config.toml
num_hidden_layers = 10
hidden_size = 128
num_attention_heads = 6
num_key_value_heads = 2
head_dim = 32
intermediate_size = 512
vocab_size = 1171
hidden_act = "tanh_gelu"
norm = "rmsnorm"
norm_place = "pre"
norm_eps = 1e-06
positions = "rope"
rope_theta = 1000000.0
rope_fraction = 1.0
qk_norm = false
attn_scale = 0.177
bias = "none"
tie_word_embeddings = true
parallel_block = false
init = "uniform"
init_std_qkv = 0.0511
init_std_o = 0.0
init_std_up = 0.0511
init_std_down = 0.0
optimizer = "muon_variant"
learning_rate = 0.0071
lr_mult_o = 0.639
beta1 = 0.9
lr_head = 0.00918
max_grad_norm = 0.5
warmup_steps = 200
schedule = "wsd"
decay_fraction = 1.0
decay_shape = "linear"
final_lr_fraction = 0.05
batch_tokens = [8192, 16384, 24576]
max_seq_len = 1024
doc_mask = true
train_tokens = 148800000
max_steps = 10064
dataset = "wikipedia_en"
Each number is 200 + 30 x the weight over its row's rms, rounded and kept within 0 to 999. Layers, rows and columns count from 0. The size before them is the row's rms in percent of the matrix's.

# o: layer 6 attention output (transposed), 192x128, rms 0.0652, rows 1-13,33-45,64-77, columns 0-127
# v: layer 6 attention value, 64x128, rms 0.138, rows 1-14, columns 0-127
o64,096,189,204,240,202,215,208,233,184,173,154,193,181,190,226,189,200,205,196,206,205,229,257,218,147,143,185,171,204,193,156,234,228,244,217,159,165,151,214,159,189,206,248,221,154,194,197,181,172,177,200,205,242,288,196,216,172,210,193,211,193,197,237,180,238,197,265,131,204,191,180,145,175,176,183,230,180,156,234,214,219,252,177,213,177,241,215,162,195,206,225,224,165,155,178,230,144,177,220,161,203,205,144,179,181,216,174,205,208,252,193,210,250,160,240,187,203,203,206,157,214,189,219,147,193,197,195,180,265
v1,102,163,223,160,180,224,163,193,171,171,244,242,234,192,181,207,212,189,226,204,165,212,196,230,242,201,186,190,217,147,226,200,183,160,183,190,231,199,238,197,201,227,171,231,197,174,178,250,258,202,205,259,111,178,161,235,224,170,192,262,207,226,199,229,219,231,194,171,225,232,214,187,178,245,200,179,205,238,200,159,234,216,180,227,209,131,124,228,216,196,199,208,193,192,242,202,193,163,195,158,159,185,185,207,212,129,209,238,180,225,168,174,223,234,214,186,214,191,213,285,199,175,154,216,157,174,214,226,213
o1,113,203,172,262,175,221,197,190,186,181,240,199,228,176,222,195,138,223,272,172,169,179,223,165,268,223,186,193,182,217,190,153,177,208,177,202,215,179,212,152,176,227,219,233,172,174,234,244,265,152,226,202,183,205,250,197,246,186,171,242,216,248,213,212,203,195,221,231,194,193,201,192,242,226,181,224,144,176,220,187,219,206,199,234,187,126,168,207,178,164,181,191,241,228,178,206,232,183,218,137,228,134,128,208,204,207,177,210,188,246,201,187,207,231,167,228,161,258,238,236,211,196,210,236,206,195,198,180,184
o33,107,225,218,231,201,196,152,225,179,275,213,174,142,171,222,194,172,198,234,213,234,199,203,197,112,187,187,162,232,168,182,207,174,220,194,156,209,165,175,161,209,179,180,187,222,179,208,169,187,237,211,257,243,223,182,214,150,235,245,182,103,168,242,182,159,182,188,188,202,204,194,178,214,206,190,158,220,220,178,172,216,178,159,171,183,220,244,197,199,195,154,216,187,166,148,191,186,209,220,257,216,227,227,208,139,206,187,187,159,150,206,251,211,186,184,201,128,209,171,188,208,214,240,153,208,184,180,191,201
o65,088,199,192,216,223,217,219,209,262,226,220,181,204,187,203,212,231,189,259,165,165,234,199,263,217,198,195,133,170,214,237,180,207,173,243,204,167,246,121,205,243,189,218,133,207,195,199,250,196,222,218,165,224,174,202,230,252,215,199,176,168,151,218,190,169,158,204,231,190,208,193,201,233,204,173,264,229,185,193,210,170,154,223,189,189,207,184,192,149,149,206,127,128,175,258,237,214,212,169,205,184,234,187,193,199,185,160,204,238,207,211,237,194,189,162,192,224,224,206,176,177,197,222,205,230,250,203,253,220
v2,100,210,190,155,249,199,215,191,235,157,214,255,172,203,215,191,158,248,238,187,175,204,240,143,248,212,217,175,198,155,185,184,157,177,150,174,163,197,224,157,214,225,130,178,184,199,198,241,243,154,218,166,206,229,203,161,235,215,170,216,180,201,223,134,148,231,223,217,178,177,195,177,227,215,238,174,214,199,184,182,239,176,189,168,193,181,182,186,193,181,198,220,189,202,158,203,165,200,198,181,247,195,160,167,225,158,180,188,196,218,246,148,192,170,229,167,208,233,188,133,145,220,191,255,187,189,258,181,244
o2,096,172,137,180,243,184,165,223,195,135,241,196,188,200,180,207,157,257,209,219,227,235,212,149,235,236,246,220,193,218,200,201,188,249,190,212,176,227,185,217,196,194,169,204,180,238,195,270,234,205,243,229,197,224,223,238,172,178,157,236,218,180,189,174,145,204,231,196,212,182,238,183,150,215,200,199,221,187,188,147,176,211,215,192,188,214,222,202,273,240,204,161,182,149,188,243,163,232,223,186,248,181,162,174,186,176,179,186,175,228,193,160,187,176,181,188,151,269,199,188,219,234,175,200,190,169,273,161,174
o34,109,209,214,213,165,207,213,206,179,228,138,111,248,181,134,187,239,170,192,243,205,179,206,194,181,206,237,144,230,247,173,217,159,186,149,193,207,238,180,195,185,207,179,170,227,182,200,186,241,232,213,191,169,198,169,233,220,215,195,215,206,212,180,241,229,184,212,169,234,215,211,181,163,197,209,191,209,220,198,250,183,193,235,192,203,133,176,147,220,254,242,202,172,219,288,193,215,166,207,169,198,197,199,194,163,258,187,264,161,174,194,166,205,144,231,221,206,183,175,243,204,224,235,244,206,214,210,179,153
o66,082,179,201,225,209,147,180,198,249,195,237,200,188,225,220,221,158,227,171,160,220,191,183,213,174,186,178,215,164,230,178,219,196,192,236,231,191,127,198,218,162,219,167,215,183,203,191,147,181,188,184,219,231,233,175,229,191,191,146,173,211,219,182,178,154,265,129,179,219,144,184,234,210,216,266,198,174,165,211,190,194,208,126,195,270,231,196,210,154,201,211,191,242,179,204,216,244,221,123,206,151,212,223,184,219,224,220,149,178,241,169,166,194,205,172,199,178,196,178,195,225,212,159,165,249,211,167,169,224
v3,098,204,157,235,183,208,183,168,243,177,203,225,194,212,204,197,223,250,266,209,166,157,159,173,249,188,160,157,159,185,141,186,200,161,178,158,202,166,254,184,147,269,191,179,198,242,205,157,173,206,173,210,191,223,147,297,229,203,195,203,187,237,205,197,212,181,173,227,174,210,215,167,201,188,214,218,230,203,243,188,240,204,217,198,209,205,249,199,172,176,201,197,215,170,209,183,195,185,202,199,253,225,147,172,198,282,162,198,171,173,173,195,176,159,207,163,178,188,192,143,194,171,215,190,217,171,232,177,242
o3,107,210,189,244,198,207,188,165,180,178,201,186,186,220,185,183,200,223,187,224,155,175,207,200,198,241,175,154,225,163,184,192,180,202,181,237,210,193,234,219,210,255,217,185,189,231,220,202,203,203,204,242,204,166,183,230,243,192,204,186,190,234,153,178,219,169,234,163,251,268,177,189,209,188,180,225,162,207,241,167,209,233,192,155,228,203,229,158,152,156,123,226,228,260,198,180,193,182,186,154,196,217,235,122,154,188,191,199,216,129,208,268,188,170,192,241,183,197,180,171,174,175,207,255,175,182,269,147,194
o35,081,191,179,210,187,223,196,181,225,266,166,229,201,204,147,281,215,202,228,198,216,198,239,275,261,169,181,224,246,188,203,198,192,211,199,171,230,180,226,234,199,183,146,208,137,225,195,205,142,178,261,150,193,186,184,233,219,236,180,211,239,179,229,217,203,146,227,146,171,212,189,256,187,243,185,210,193,221,181,223,201,217,217,161,234,169,213,192,183,182,211,199,160,194,258,204,166,174,245,167,173,169,167,233,202,185,146,236,228,252,220,156,221,179,199,201,244,200,191,213,227,193,233,218,202,175,177,208,164
o67,104,224,167,194,217,195,157,217,185,229,220,250,220,188,219,231,132,191,220,199,272,228,159,149,144,201,181,217,197,217,219,213,214,194,181,231,145,220,234,221,224,216,214,182,200,198,307,193,200,132,226,209,215,200,209,196,182,247,177,261,237,200,227,171,204,254,178,221,234,151,206,182,203,237,151,193,186,156,199,225,197,239,226,196,155,192,188,200,211,196,243,207,222,138,167,180,178,180,188,153,199,140,226,210,219,193,170,180,222,196,213,182,176,232,265,267,198,180,222,204,195,204,165,188,189,184,195,189,190
v4,106,220,199,221,186,144,225,202,190,227,188,152,276,234,239,199,205,207,217,240,223,194,184,199,207,200,185,236,175,173,237,174,210,235,183,195,154,198,172,118,182,116,224,155,172,213,203,177,212,154,174,195,222,255,176,203,264,185,216,233,195,232,177,167,210,192,210,191,180,195,174,168,196,201,211,173,188,196,154,193,129,218,196,201,184,142,166,201,235,256,158,209,180,145,196,198,251,198,185,176,171,198,146,154,180,212,189,197,170,199,202,210,216,153,207,201,203,255,265,198,183,234,145,173,206,209,189,167,184
o4,105,207,215,256,173,198,223,208,205,216,176,240,179,210,225,225,190,185,190,197,218,201,211,220,198,202,165,185,182,209,206,186,233,164,120,224,193,153,165,218,175,168,218,245,182,207,200,271,224,204,238,171,189,197,179,228,221,192,204,157,154,245,178,135,131,214,268,202,203,170,160,182,232,166,234,169,125,178,166,138,177,187,174,192,156,163,205,185,192,175,153,245,187,176,166,184,162,161,168,196,173,258,192,172,166,193,199,170,152,199,200,226,190,208,224,214,188,218,251,212,195,190,180,260,186,219,183,161,186
o36,098,173,228,228,199,219,200,150,213,185,224,217,158,193,190,163,191,173,154,189,213,206,209,213,279,148,162,207,215,157,231,188,206,220,201,132,199,180,190,235,227,220,125,192,180,207,203,190,163,176,249,149,201,206,191,218,201,236,239,193,229,159,192,218,256,151,223,241,182,152,172,156,240,123,223,179,220,216,170,232,227,126,212,191,233,206,164,210,193,176,229,168,169,206,221,207,250,168,222,196,214,207,178,172,206,246,251,202,205,155,172,217,233,200,202,212,192,218,195,221,181,168,214,175,178,179,207,273,205
o68,103,212,187,151,257,180,210,217,231,170,181,203,167,223,215,207,222,173,159,168,216,212,189,201,174,179,226,191,162,204,186,206,180,280,231,175,175,207,209,189,202,189,179,224,173,195,172,238,181,256,229,217,176,227,218,187,203,194,212,217,197,163,235,166,189,161,212,177,196,174,222,162,144,287,190,176,253,179,232,184,196,205,213,191,224,205,255,204,168,181,223,179,279,193,189,183,209,191,159,270,210,181,170,273,161,170,187,248,206,183,207,263,174,184,151,227,227,177,170,219,256,193,245,212,197,226,212,240,239
v5,093,204,193,201,192,200,254,190,140,223,172,219,172,167,190,175,206,238,215,175,202,186,208,218,235,165,227,205,203,221,153,243,167,174,216,210,211,241,202,217,239,188,186,197,216,201,133,248,216,233,182,194,201,190,191,225,152,229,170,203,182,203,146,218,176,189,180,189,197,187,187,191,292,270,252,196,178,154,182,286,223,157,214,226,215,167,184,196,209,200,212,266,198,227,175,236,203,232,222,181,202,190,197,208,220,192,245,179,235,232,198,204,220,256,216,115,189,183,211,218,203,245,154,203,185,278,206,193,196
o5,098,189,186,178,238,170,247,215,223,192,164,176,248,125,164,188,167,185,207,182,262,192,196,224,190,255,242,242,198,173,149,149,224,212,197,220,219,212,172,226,255,165,218,192,212,134,206,264,190,240,185,194,217,132,198,231,180,207,199,227,158,214,218,215,180,167,164,230,163,179,192,229,245,232,208,202,254,199,202,240,207,225,222,238,223,171,186,221,205,172,231,222,157,194,218,199,246,143,173,187,232,227,211,230,211,211,181,181,199,246,171,188,247,210,215,150,208,172,216,211,206,192,176,180,264,217,234,196,158
o37,113,196,225,190,183,237,161,167,210,202,262,128,171,222,228,231,183,174,181,201,152,210,203,175,180,211,180,164,186,192,235,212,168,204,181,229,208,196,222,162,238,230,190,203,199,201,256,210,216,189,242,230,164,187,173,187,272,251,178,223,211,189,215,261,187,249,198,226,189,229,239,264,192,236,198,216,192,183,236,166,196,176,183,204,183,235,199,179,141,197,196,192,228,165,173,221,265,185,190,226,241,158,188,222,208,123,186,230,200,205,175,213,195,218,141,246,176,239,163,180,140,157,244,176,191,174,228,230,195
o69,097,216,196,209,176,191,220,183,180,183,228,245,213,215,181,160,214,189,191,191,177,166,186,227,223,157,134,223,194,191,238,170,219,172,182,192,169,177,167,160,177,235,168,203,168,240,179,253,165,164,247,242,196,235,208,152,242,140,180,163,210,187,203,174,182,153,229,172,195,163,203,192,158,247,233,199,221,203,160,194,183,177,212,224,145,174,219,236,230,211,275,163,222,211,170,184,187,144,228,201,163,185,148,176,150,194,201,190,188,162,191,245,211,177,175,240,236,219,258,153,198,197,177,233,149,239,233,218,220
v6,111,201,200,234,230,191,169,165,230,203,164,194,178,249,212,208,178,156,211,119,227,224,163,210,238,184,206,238,149,222,174,218,261,227,208,228,208,263,225,171,214,232,232,214,161,204,176,182,203,210,234,182,176,190,200,196,259,188,190,161,199,171,223,187,192,239,255,174,128,215,183,239,198,228,129,195,223,230,162,268,182,197,218,181,224,222,223,206,229,201,204,219,201,184,224,173,190,222,250,249,180,166,180,195,239,233,187,169,208,166,180,194,256,168,205,197,215,194,185,258,193,208,199,218,268,252,198,186,241
o6,126,166,258,219,241,267,204,197,228,260,197,199,204,207,182,205,149,189,226,230,188,219,196,184,243,179,240,225,223,216,202,224,201,168,178,185,201,238,249,189,197,243,258,187,233,131,171,194,189,222,233,178,204,194,169,154,126,228,197,154,143,212,197,237,185,287,220,194,202,221,194,223,184,191,205,202,186,203,205,197,173,231,196,216,226,227,256,172,168,224,205,180,231,195,212,163,173,206,210,219,157,205,182,225,202,201,154,206,227,178,164,223,215,203,179,160,228,180,220,212,141,157,191,268,225,238,154,181,250
o38,093,242,179,193,202,149,177,243,161,198,212,206,199,215,186,198,235,241,203,186,158,213,183,240,224,257,181,170,208,173,254,161,209,196,177,214,201,194,184,205,231,219,215,139,201,229,224,234,231,210,191,226,161,246,194,175,192,172,219,205,266,199,167,215,229,149,183,193,213,214,201,164,228,230,165,189,240,197,214,211,179,185,132,190,274,171,180,243,234,185,213,232,236,188,215,275,185,159,180,127,243,199,236,205,233,187,216,164,145,208,245,198,181,227,231,202,179,200,188,169,204,232,142,177,174,155,246,209,186
o70,090,207,223,168,166,232,211,236,229,189,244,209,198,208,180,170,230,187,215,221,183,200,224,171,194,143,201,210,243,197,181,211,207,190,183,239,273,108,180,221,149,194,178,227,206,203,191,191,213,177,184,204,243,165,197,218,238,196,134,230,173,165,188,138,260,166,206,173,245,184,258,198,191,223,159,237,159,209,174,202,200,222,231,206,194,200,227,147,128,205,181,160,197,244,166,210,157,195,165,200,135,210,210,232,166,209,205,217,241,169,203,223,197,178,130,204,202,207,248,214,192,235,152,212,201,192,192,209,220
v7,108,247,225,196,223,252,208,134,163,181,193,217,245,162,179,223,222,182,192,208,213,174,202,220,217,225,224,193,217,205,196,182,217,263,173,215,151,261,210,162,207,234,252,249,165,141,214,189,218,196,207,165,206,129,186,160,164,182,198,195,223,230,168,195,203,198,183,209,215,200,170,172,155,170,186,225,191,204,228,179,198,205,171,188,160,215,272,222,216,194,211,193,194,232,222,200,167,177,158,231,260,203,212,193,207,201,182,174,252,272,192,182,229,201,236,204,276,223,226,214,214,255,168,222,209,218,142,175,257
o7,114,175,214,221,197,191,258,174,191,174,213,195,250,185,189,221,236,168,210,225,239,188,202,207,265,172,261,214,181,143,183,160,186,188,201,231,182,208,263,163,186,213,226,247,183,227,205,168,261,227,178,218,224,229,227,169,142,247,204,181,233,193,172,209,185,179,240,136,191,191,214,248,223,220,167,211,188,209,208,208,166,187,211,220,186,196,238,167,234,191,208,138,163,227,178,230,211,216,257,190,270,215,185,203,210,203,207,200,166,237,174,181,232,210,167,122,262,219,216,186,163,256,208,203,172,200,177,237,207
o39,102,172,192,210,225,258,200,176,173,214,174,234,190,226,179,122,205,176,219,198,225,249,216,165,253,165,229,191,194,172,261,173,199,200,157,194,269,160,202,196,160,169,218,230,250,186,214,223,203,193,203,211,172,154,205,198,224,221,174,210,157,198,212,175,217,217,203,137,164,207,192,201,251,186,174,171,167,200,200,173,214,212,175,185,193,164,188,196,152,181,195,212,258,169,197,161,195,206,205,180,179,151,219,186,175,170,203,244,179,185,108,244,212,232,232,226,150,187,183,261,175,210,165,209,257,247,224,223,227
o71,108,125,194,197,189,187,209,264,226,200,194,181,178,194,187,150,200,257,209,192,199,213,180,225,190,235,140,219,203,202,133,202,191,190,212,182,212,178,166,202,178,156,190,166,176,154,234,195,192,209,232,222,202,285,185,168,174,187,209,207,209,202,185,191,222,192,184,209,227,151,206,162,227,207,175,247,234,249,157,245,233,222,232,225,222,165,205,259,261,246,228,230,164,142,201,208,216,183,157,166,215,175,210,195,247,202,205,184,179,220,207,216,173,199,144,167,199,198,206,147,261,176,174,153,199,223,149,183,234
v8,100,237,188,241,275,160,205,222,163,185,189,127,214,206,243,190,214,193,203,235,183,195,217,184,143,183,187,159,183,231,174,293,167,161,227,190,199,229,242,158,156,241,155,218,206,132,158,193,239,187,185,186,171,212,193,233,198,214,208,174,213,137,187,203,164,183,232,209,220,189,206,205,213,192,228,162,183,207,195,155,209,194,217,217,211,236,198,204,169,204,206,179,202,161,195,176,213,154,222,168,179,216,209,164,146,156,237,213,195,241,186,172,173,173,233,188,223,119,230,211,154,176,148,188,161,204,208,203,179
o8,094,189,153,222,232,203,199,175,215,178,200,203,235,144,144,230,152,165,229,241,171,210,250,169,200,220,216,162,211,165,224,163,190,201,209,224,221,197,221,225,160,181,187,187,148,195,161,209,186,157,210,217,145,170,200,207,283,209,195,240,225,187,166,196,164,198,240,199,193,159,215,227,210,172,171,215,178,241,217,193,238,219,290,184,180,203,187,239,205,229,209,141,135,191,218,220,227,228,218,197,182,131,200,152,179,154,245,205,213,252,204,181,188,235,192,174,179,206,156,233,170,241,185,193,159,173,190,196,186
o40,100,227,233,176,222,251,223,219,216,218,171,258,180,201,248,188,232,171,233,150,240,241,218,212,179,191,194,228,152,191,234,219,152,234,183,214,159,228,180,202,259,253,242,233,211,164,209,195,170,222,226,242,217,181,182,129,187,195,219,219,232,175,177,183,238,190,206,199,213,159,204,213,168,267,231,173,238,186,214,185,117,224,188,235,184,219,174,224,207,154,268,248,244,255,193,178,208,241,217,219,174,176,191,265,208,243,205,170,199,201,188,179,203,237,226,223,188,185,174,204,190,220,176,190,198,225,218,207,222
o72,104,214,179,179,169,132,208,159,171,189,181,182,220,190,188,222,215,203,195,244,162,192,184,252,178,181,244,190,219,156,155,219,198,214,226,210,201,145,226,203,233,185,189,213,208,225,253,208,189,245,179,172,216,218,186,267,208,178,209,206,186,175,189,216,218,141,218,178,152,240,162,224,185,231,204,173,204,150,179,143,185,198,228,196,204,95,235,125,171,147,157,217,176,199,192,194,202,193,208,182,166,214,186,207,142,205,193,270,170,164,186,209,163,205,187,197,204,210,256,194,166,227,248,235,208,209,189,242,217
v9,107,178,158,203,205,191,161,260,168,199,243,238,169,149,175,221,155,230,192,214,214,172,242,162,206,234,180,251,210,202,244,150,196,219,202,153,281,215,190,196,128,189,219,225,198,146,225,212,256,173,225,239,224,215,187,238,243,200,238,193,196,195,167,152,148,222,217,272,227,201,201,195,240,188,189,207,216,171,195,154,217,194,195,198,260,236,223,212,234,248,195,189,178,174,250,192,171,177,154,230,186,181,185,191,186,217,199,169,188,179,176,220,182,195,126,160,162,174,191,183,178,211,197,188,216,183,189,212,226
o9,103,224,149,184,158,178,180,178,199,171,197,200,183,226,211,190,168,208,237,247,192,125,212,227,180,221,186,211,187,228,236,191,213,202,147,213,218,175,236,192,192,173,157,164,197,214,191,227,213,216,216,252,177,190,222,214,254,176,229,223,205,187,146,183,205,179,241,182,196,208,156,252,245,186,240,208,181,226,156,180,210,198,242,179,240,166,213,223,207,235,160,147,184,173,204,203,173,254,219,142,175,98,267,169,181,183,225,172,175,185,172,165,179,153,239,212,152,212,190,203,186,236,189,243,186,178,157,189,195
o41,101,193,216,201,240,199,178,219,184,174,202,194,221,203,165,234,186,176,237,201,184,268,209,172,227,159,197,172,189,190,209,200,144,193,242,213,215,226,211,271,216,225,260,204,209,192,193,157,246,196,182,191,139,217,191,204,206,223,176,234,189,217,166,172,133,224,198,197,194,208,204,168,129,214,183,143,241,124,224,227,160,194,194,227,194,236,175,186,217,127,213,179,183,150,181,200,221,205,151,234,183,196,161,190,225,169,213,213,202,243,224,191,229,240,228,252,216,231,205,271,178,237,137,183,202,219,222,220,225
o73,105,241,271,196,185,241,165,179,209,188,190,246,203,283,137,216,166,207,222,236,169,244,197,201,235,187,206,180,238,239,201,213,186,226,177,236,168,228,231,196,228,265,225,182,160,176,224,140,208,211,187,188,180,247,187,205,178,221,191,202,213,201,201,215,172,201,205,187,262,165,196,138,165,220,144,194,135,205,223,223,220,166,171,187,198,237,213,194,188,156,160,210,251,236,179,210,206,204,234,191,210,200,163,262,185,221,140,163,200,184,235,257,159,186,175,184,227,175,212,191,239,191,193,196,197,230,231,175,180
v10,107,195,119,180,230,188,187,153,240,143,182,222,200,161,203,181,196,179,131,207,196,220,163,167,161,200,192,222,181,223,214,198,176,233,224,210,199,190,213,212,163,237,249,218,164,172,234,168,223,172,204,210,189,220,192,194,154,196,168,200,211,245,178,177,238,241,225,162,203,187,190,213,218,196,217,230,221,225,214,226,155,166,191,228,190,147,203,177,186,187,239,230,218,131,203,165,177,212,189,233,246,243,235,190,161,188,179,179,197,216,211,177,224,297,178,247,208,217,144,237,167,215,165,215,151,201,251,144,181
o10,099,211,190,194,195,149,192,235,108,217,179,242,159,182,203,145,237,208,185,220,214,246,177,229,192,247,235,229,162,170,219,170,165,170,149,186,157,182,200,239,186,233,202,217,167,214,243,179,200,227,240,222,205,207,202,167,182,162,218,178,199,197,238,155,232,198,189,168,191,186,252,190,232,188,212,206,249,180,268,260,205,171,202,221,138,209,235,227,222,172,260,249,190,156,172,188,189,170,170,173,226,198,183,220,219,196,139,204,236,214,236,210,207,173,226,161,191,224,238,183,156,195,164,194,211,219,177,182,164
o42,099,209,192,272,165,205,198,173,245,287,208,210,180,178,214,184,208,245,254,212,243,174,203,202,228,228,227,169,227,185,229,192,231,174,189,175,149,186,272,190,226,293,252,193,217,160,166,197,234,176,169,241,236,248,198,218,213,193,184,198,207,202,201,212,212,178,230,206,199,179,187,162,162,200,185,210,182,189,140,231,252,237,282,145,217,234,180,167,188,177,191,200,185,193,203,189,154,224,179,176,165,163,210,178,209,178,164,175,250,194,193,214,214,194,179,189,205,180,178,161,183,147,197,190,187,238,176,187,216
o74,101,159,250,218,250,238,211,245,205,221,213,173,213,202,215,199,187,176,263,148,201,225,281,233,225,196,179,228,208,183,218,206,236,171,247,139,201,209,217,128,203,186,213,233,191,222,157,182,217,201,188,195,243,180,204,168,176,180,241,193,190,157,194,201,188,229,220,243,191,175,208,198,161,218,168,241,174,242,163,241,238,264,195,218,218,229,187,240,252,219,246,193,164,259,203,213,210,169,229,167,233,142,182,211,221,192,237,210,212,173,203,206,229,224,251,181,207,220,203,249,190,178,214,151,204,201,179,209,258
v11,095,210,181,178,197,155,224,210,203,183,233,202,156,226,150,220,208,210,165,180,197,175,162,227,232,176,142,133,168,191,176,204,214,189,228,253,159,155,194,240,184,210,223,240,204,204,193,214,235,204,181,214,177,214,226,181,195,217,164,150,199,156,192,205,205,217,219,205,172,237,230,204,207,238,242,157,191,146,136,144,195,187,184,173,201,155,242,218,221,219,198,168,184,235,235,161,148,230,195,216,180,213,198,155,233,220,234,159,146,238,190,209,227,216,179,177,168,246,214,212,198,108,166,220,225,246,165,170,233
o11,106,258,223,195,272,189,170,190,168,185,228,225,213,214,194,189,211,182,192,259,183,208,194,168,218,198,198,178,204,242,212,202,177,207,225,201,229,213,201,257,180,240,189,210,264,198,204,254,257,209,229,193,181,192,177,164,223,209,166,242,135,172,217,185,242,220,161,203,158,200,186,192,155,213,235,200,190,208,216,180,220,195,241,219,199,208,222,187,172,233,227,184,262,172,236,148,211,218,132,242,190,175,187,186,193,155,144,229,235,211,198,204,130,226,237,216,216,238,155,179,214,187,186,194,201,209,105,227,241
o43,102,164,249,184,169,187,203,176,182,178,169,163,201,207,257,179,182,212,241,150,169,193,254,195,200,213,226,239,183,220,171,183,173,205,168,236,186,212,192,176,226,164,178,225,241,216,237,271,241,195,189,224,206,188,271,169,145,199,174,244,239,151,169,181,208,213,194,204,240,217,204,213,178,169,218,214,206,237,206,211,160,158,218,189,192,207,194,130,207,236,135,226,223,197,177,171,169,255,232,173,243,184,174,227,212,242,201,234,229,225,147,160,184,203,151,160,227,207,211,232,203,238,205,214,231,204,256,235,170
o75,094,203,147,197,255,222,169,228,204,189,197,194,238,220,235,244,205,169,216,220,213,200,195,178,206,194,199,140,192,206,309,194,161,220,199,214,210,180,246,160,221,186,290,201,147,176,150,151,178,194,230,204,192,176,174,187,184,180,169,148,161,236,183,176,242,182,213,190,200,173,164,204,233,215,217,222,176,188,232,178,203,223,141,234,171,189,203,219,189,140,155,173,231,186,160,201,223,181,196,156,188,174,209,226,198,208,179,187,159,203,178,221,241,226,253,205,222,216,200,273,206,258,192,229,170,192,179,182,204
v12,109,198,206,190,232,273,213,199,199,216,201,200,170,172,192,255,166,224,217,157,151,138,189,270,177,188,204,173,179,172,179,198,228,164,195,193,200,159,203,173,240,209,223,232,272,232,180,201,171,190,195,192,210,185,190,257,238,267,220,197,177,202,182,221,146,264,259,178,235,166,173,216,183,213,194,223,137,210,195,150,205,191,141,196,244,262,234,206,185,220,130,189,209,203,192,199,219,192,214,231,250,229,221,184,189,227,207,165,196,235,175,195,184,191,184,182,208,237,150,182,202,223,249,210,203,198,233,213,233
o12,095,191,185,218,178,236,157,225,178,173,182,186,176,185,211,245,251,164,206,211,229,192,200,242,137,154,216,149,176,158,205,190,161,178,278,221,222,164,221,233,219,216,224,237,205,205,178,218,200,205,181,157,205,185,188,224,262,236,226,225,175,197,216,235,197,206,179,179,210,235,233,215,195,250,187,174,207,172,233,173,186,238,193,171,203,224,257,135,166,237,158,196,192,175,198,245,194,210,260,227,182,219,192,219,186,216,177,225,154,251,186,147,195,198,167,177,195,222,161,153,175,213,275,138,183,164,221,209,205
o44,108,208,257,241,250,169,192,252,177,217,196,185,165,230,164,170,190,196,203,185,167,175,215,151,196,218,188,170,241,242,219,196,237,234,227,215,171,233,179,175,207,186,219,130,130,236,203,140,236,144,214,226,176,186,197,189,186,212,169,169,133,199,142,210,216,147,175,169,155,239,200,156,176,174,183,223,203,222,281,214,211,158,185,196,172,178,192,165,167,187,153,218,199,220,184,159,157,200,149,227,189,157,184,180,183,225,199,165,203,216,167,200,205,168,193,202,203,194,155,191,190,222,207,200,229,239,240,224,180
o76,099,247,227,209,208,190,160,181,183,204,194,202,172,233,196,157,212,264,195,145,219,208,175,181,193,214,174,221,221,280,204,213,188,217,95,156,201,227,200,187,170,200,175,200,195,167,229,233,216,201,203,276,174,200,245,193,160,160,205,187,197,209,226,218,243,222,187,191,212,179,243,201,194,158,163,255,236,174,186,248,233,194,218,173,178,184,159,205,185,164,216,199,239,199,236,181,199,166,169,189,196,198,195,230,231,170,185,220,200,142,311,207,184,167,224,225,179,213,236,228,202,166,173,234,209,186,161,199,205
v13,109,199,143,201,173,173,226,200,200,199,250,231,221,247,193,186,168,216,218,258,193,248,150,186,206,202,224,207,196,213,182,182,231,224,225,280,199,213,207,234,231,205,225,190,155,237,220,195,110,190,157,197,179,217,150,222,256,283,179,221,215,232,248,258,205,200,179,197,198,225,213,256,193,210,185,229,232,213,224,197,189,181,194,185,229,212,214,177,204,157,161,218,168,244,191,185,244,235,207,239,206,214,168,201,218,215,227,214,183,182,167,142,214,215,170,204,170,156,205,213,225,191,192,139,222,178,266,170,185
o13,132,256,192,194,199,231,197,207,204,248,193,210,194,223,247,234,185,246,201,187,198,236,185,208,156,218,208,174,166,226,235,222,162,141,171,190,195,217,265,205,240,246,193,187,218,200,193,186,132,193,175,203,130,198,228,219,190,272,165,191,182,184,210,209,208,245,205,182,235,215,150,168,190,198,257,166,238,222,262,179,242,244,163,181,188,218,171,157,161,168,146,228,225,155,198,214,201,169,177,191,252,182,258,205,179,182,178,249,220,200,191,206,176,165,229,248,225,162,153,228,219,173,217,183,217,192,195,191,186
o45,099,175,162,229,184,150,176,180,211,215,184,223,247,195,165,157,192,241,196,221,176,172,221,189,203,216,201,206,224,197,216,231,196,163,225,176,206,189,159,142,188,186,156,236,205,227,201,149,257,257,214,219,204,278,192,192,202,199,167,200,188,218,208,195,204,212,204,261,131,199,207,211,221,206,181,176,180,203,150,224,185,214,156,216,153,177,225,279,207,201,232,204,196,170,175,225,196,196,167,185,201,222,153,200,261,190,143,186,240,229,165,214,241,210,176,228,120,208,181,204,203,158,167,275,220,188,216,201,152
o77,081,206,182,166,183,225,176,244,232,181,167,171,198,196,214,248,189,170,232,201,190,149,213,199,182,220,215,197,232,209,200,174,258,217,179,223,212,140,153,194,196,164,193,215,108,179,215,182,241,173,229,187,208,183,151,179,282,163,213,222,192,227,174,189,180,172,156,232,184,194,184,188,274,172,257,188,160,191,243,181,177,200,195,247,184,157,218,196,159,157,201,215,217,209,167,211,226,139,188,169,206,143,196,192,156,159,208,151,130,208,217,231,173,208,182,209,159,201,211,204,210,210,229,163,210,199,164,161,196
v14,107,173,197,165,204,195,209,233,210,185,166,179,197,170,161,214,182,239,203,203,265,192,219,163,224,206,218,280,179,178,208,205,215,237,245,220,165,185,129,192,201,263,254,214,227,224,198,159,307,195,228,204,164,206,192,178,173,200,113,224,206,209,184,185,220,196,186,215,215,186,220,191,233,189,157,168,199,216,163,180,218,228,170,202,227,192,183,191,137,188,175,201,210,199,130,229,213,148,215,216,187,220,157,218,208,202,125,193,176,186,175,193,200,242,204,219,184,228,194,198,170,200,214,186,228,148,180,250,167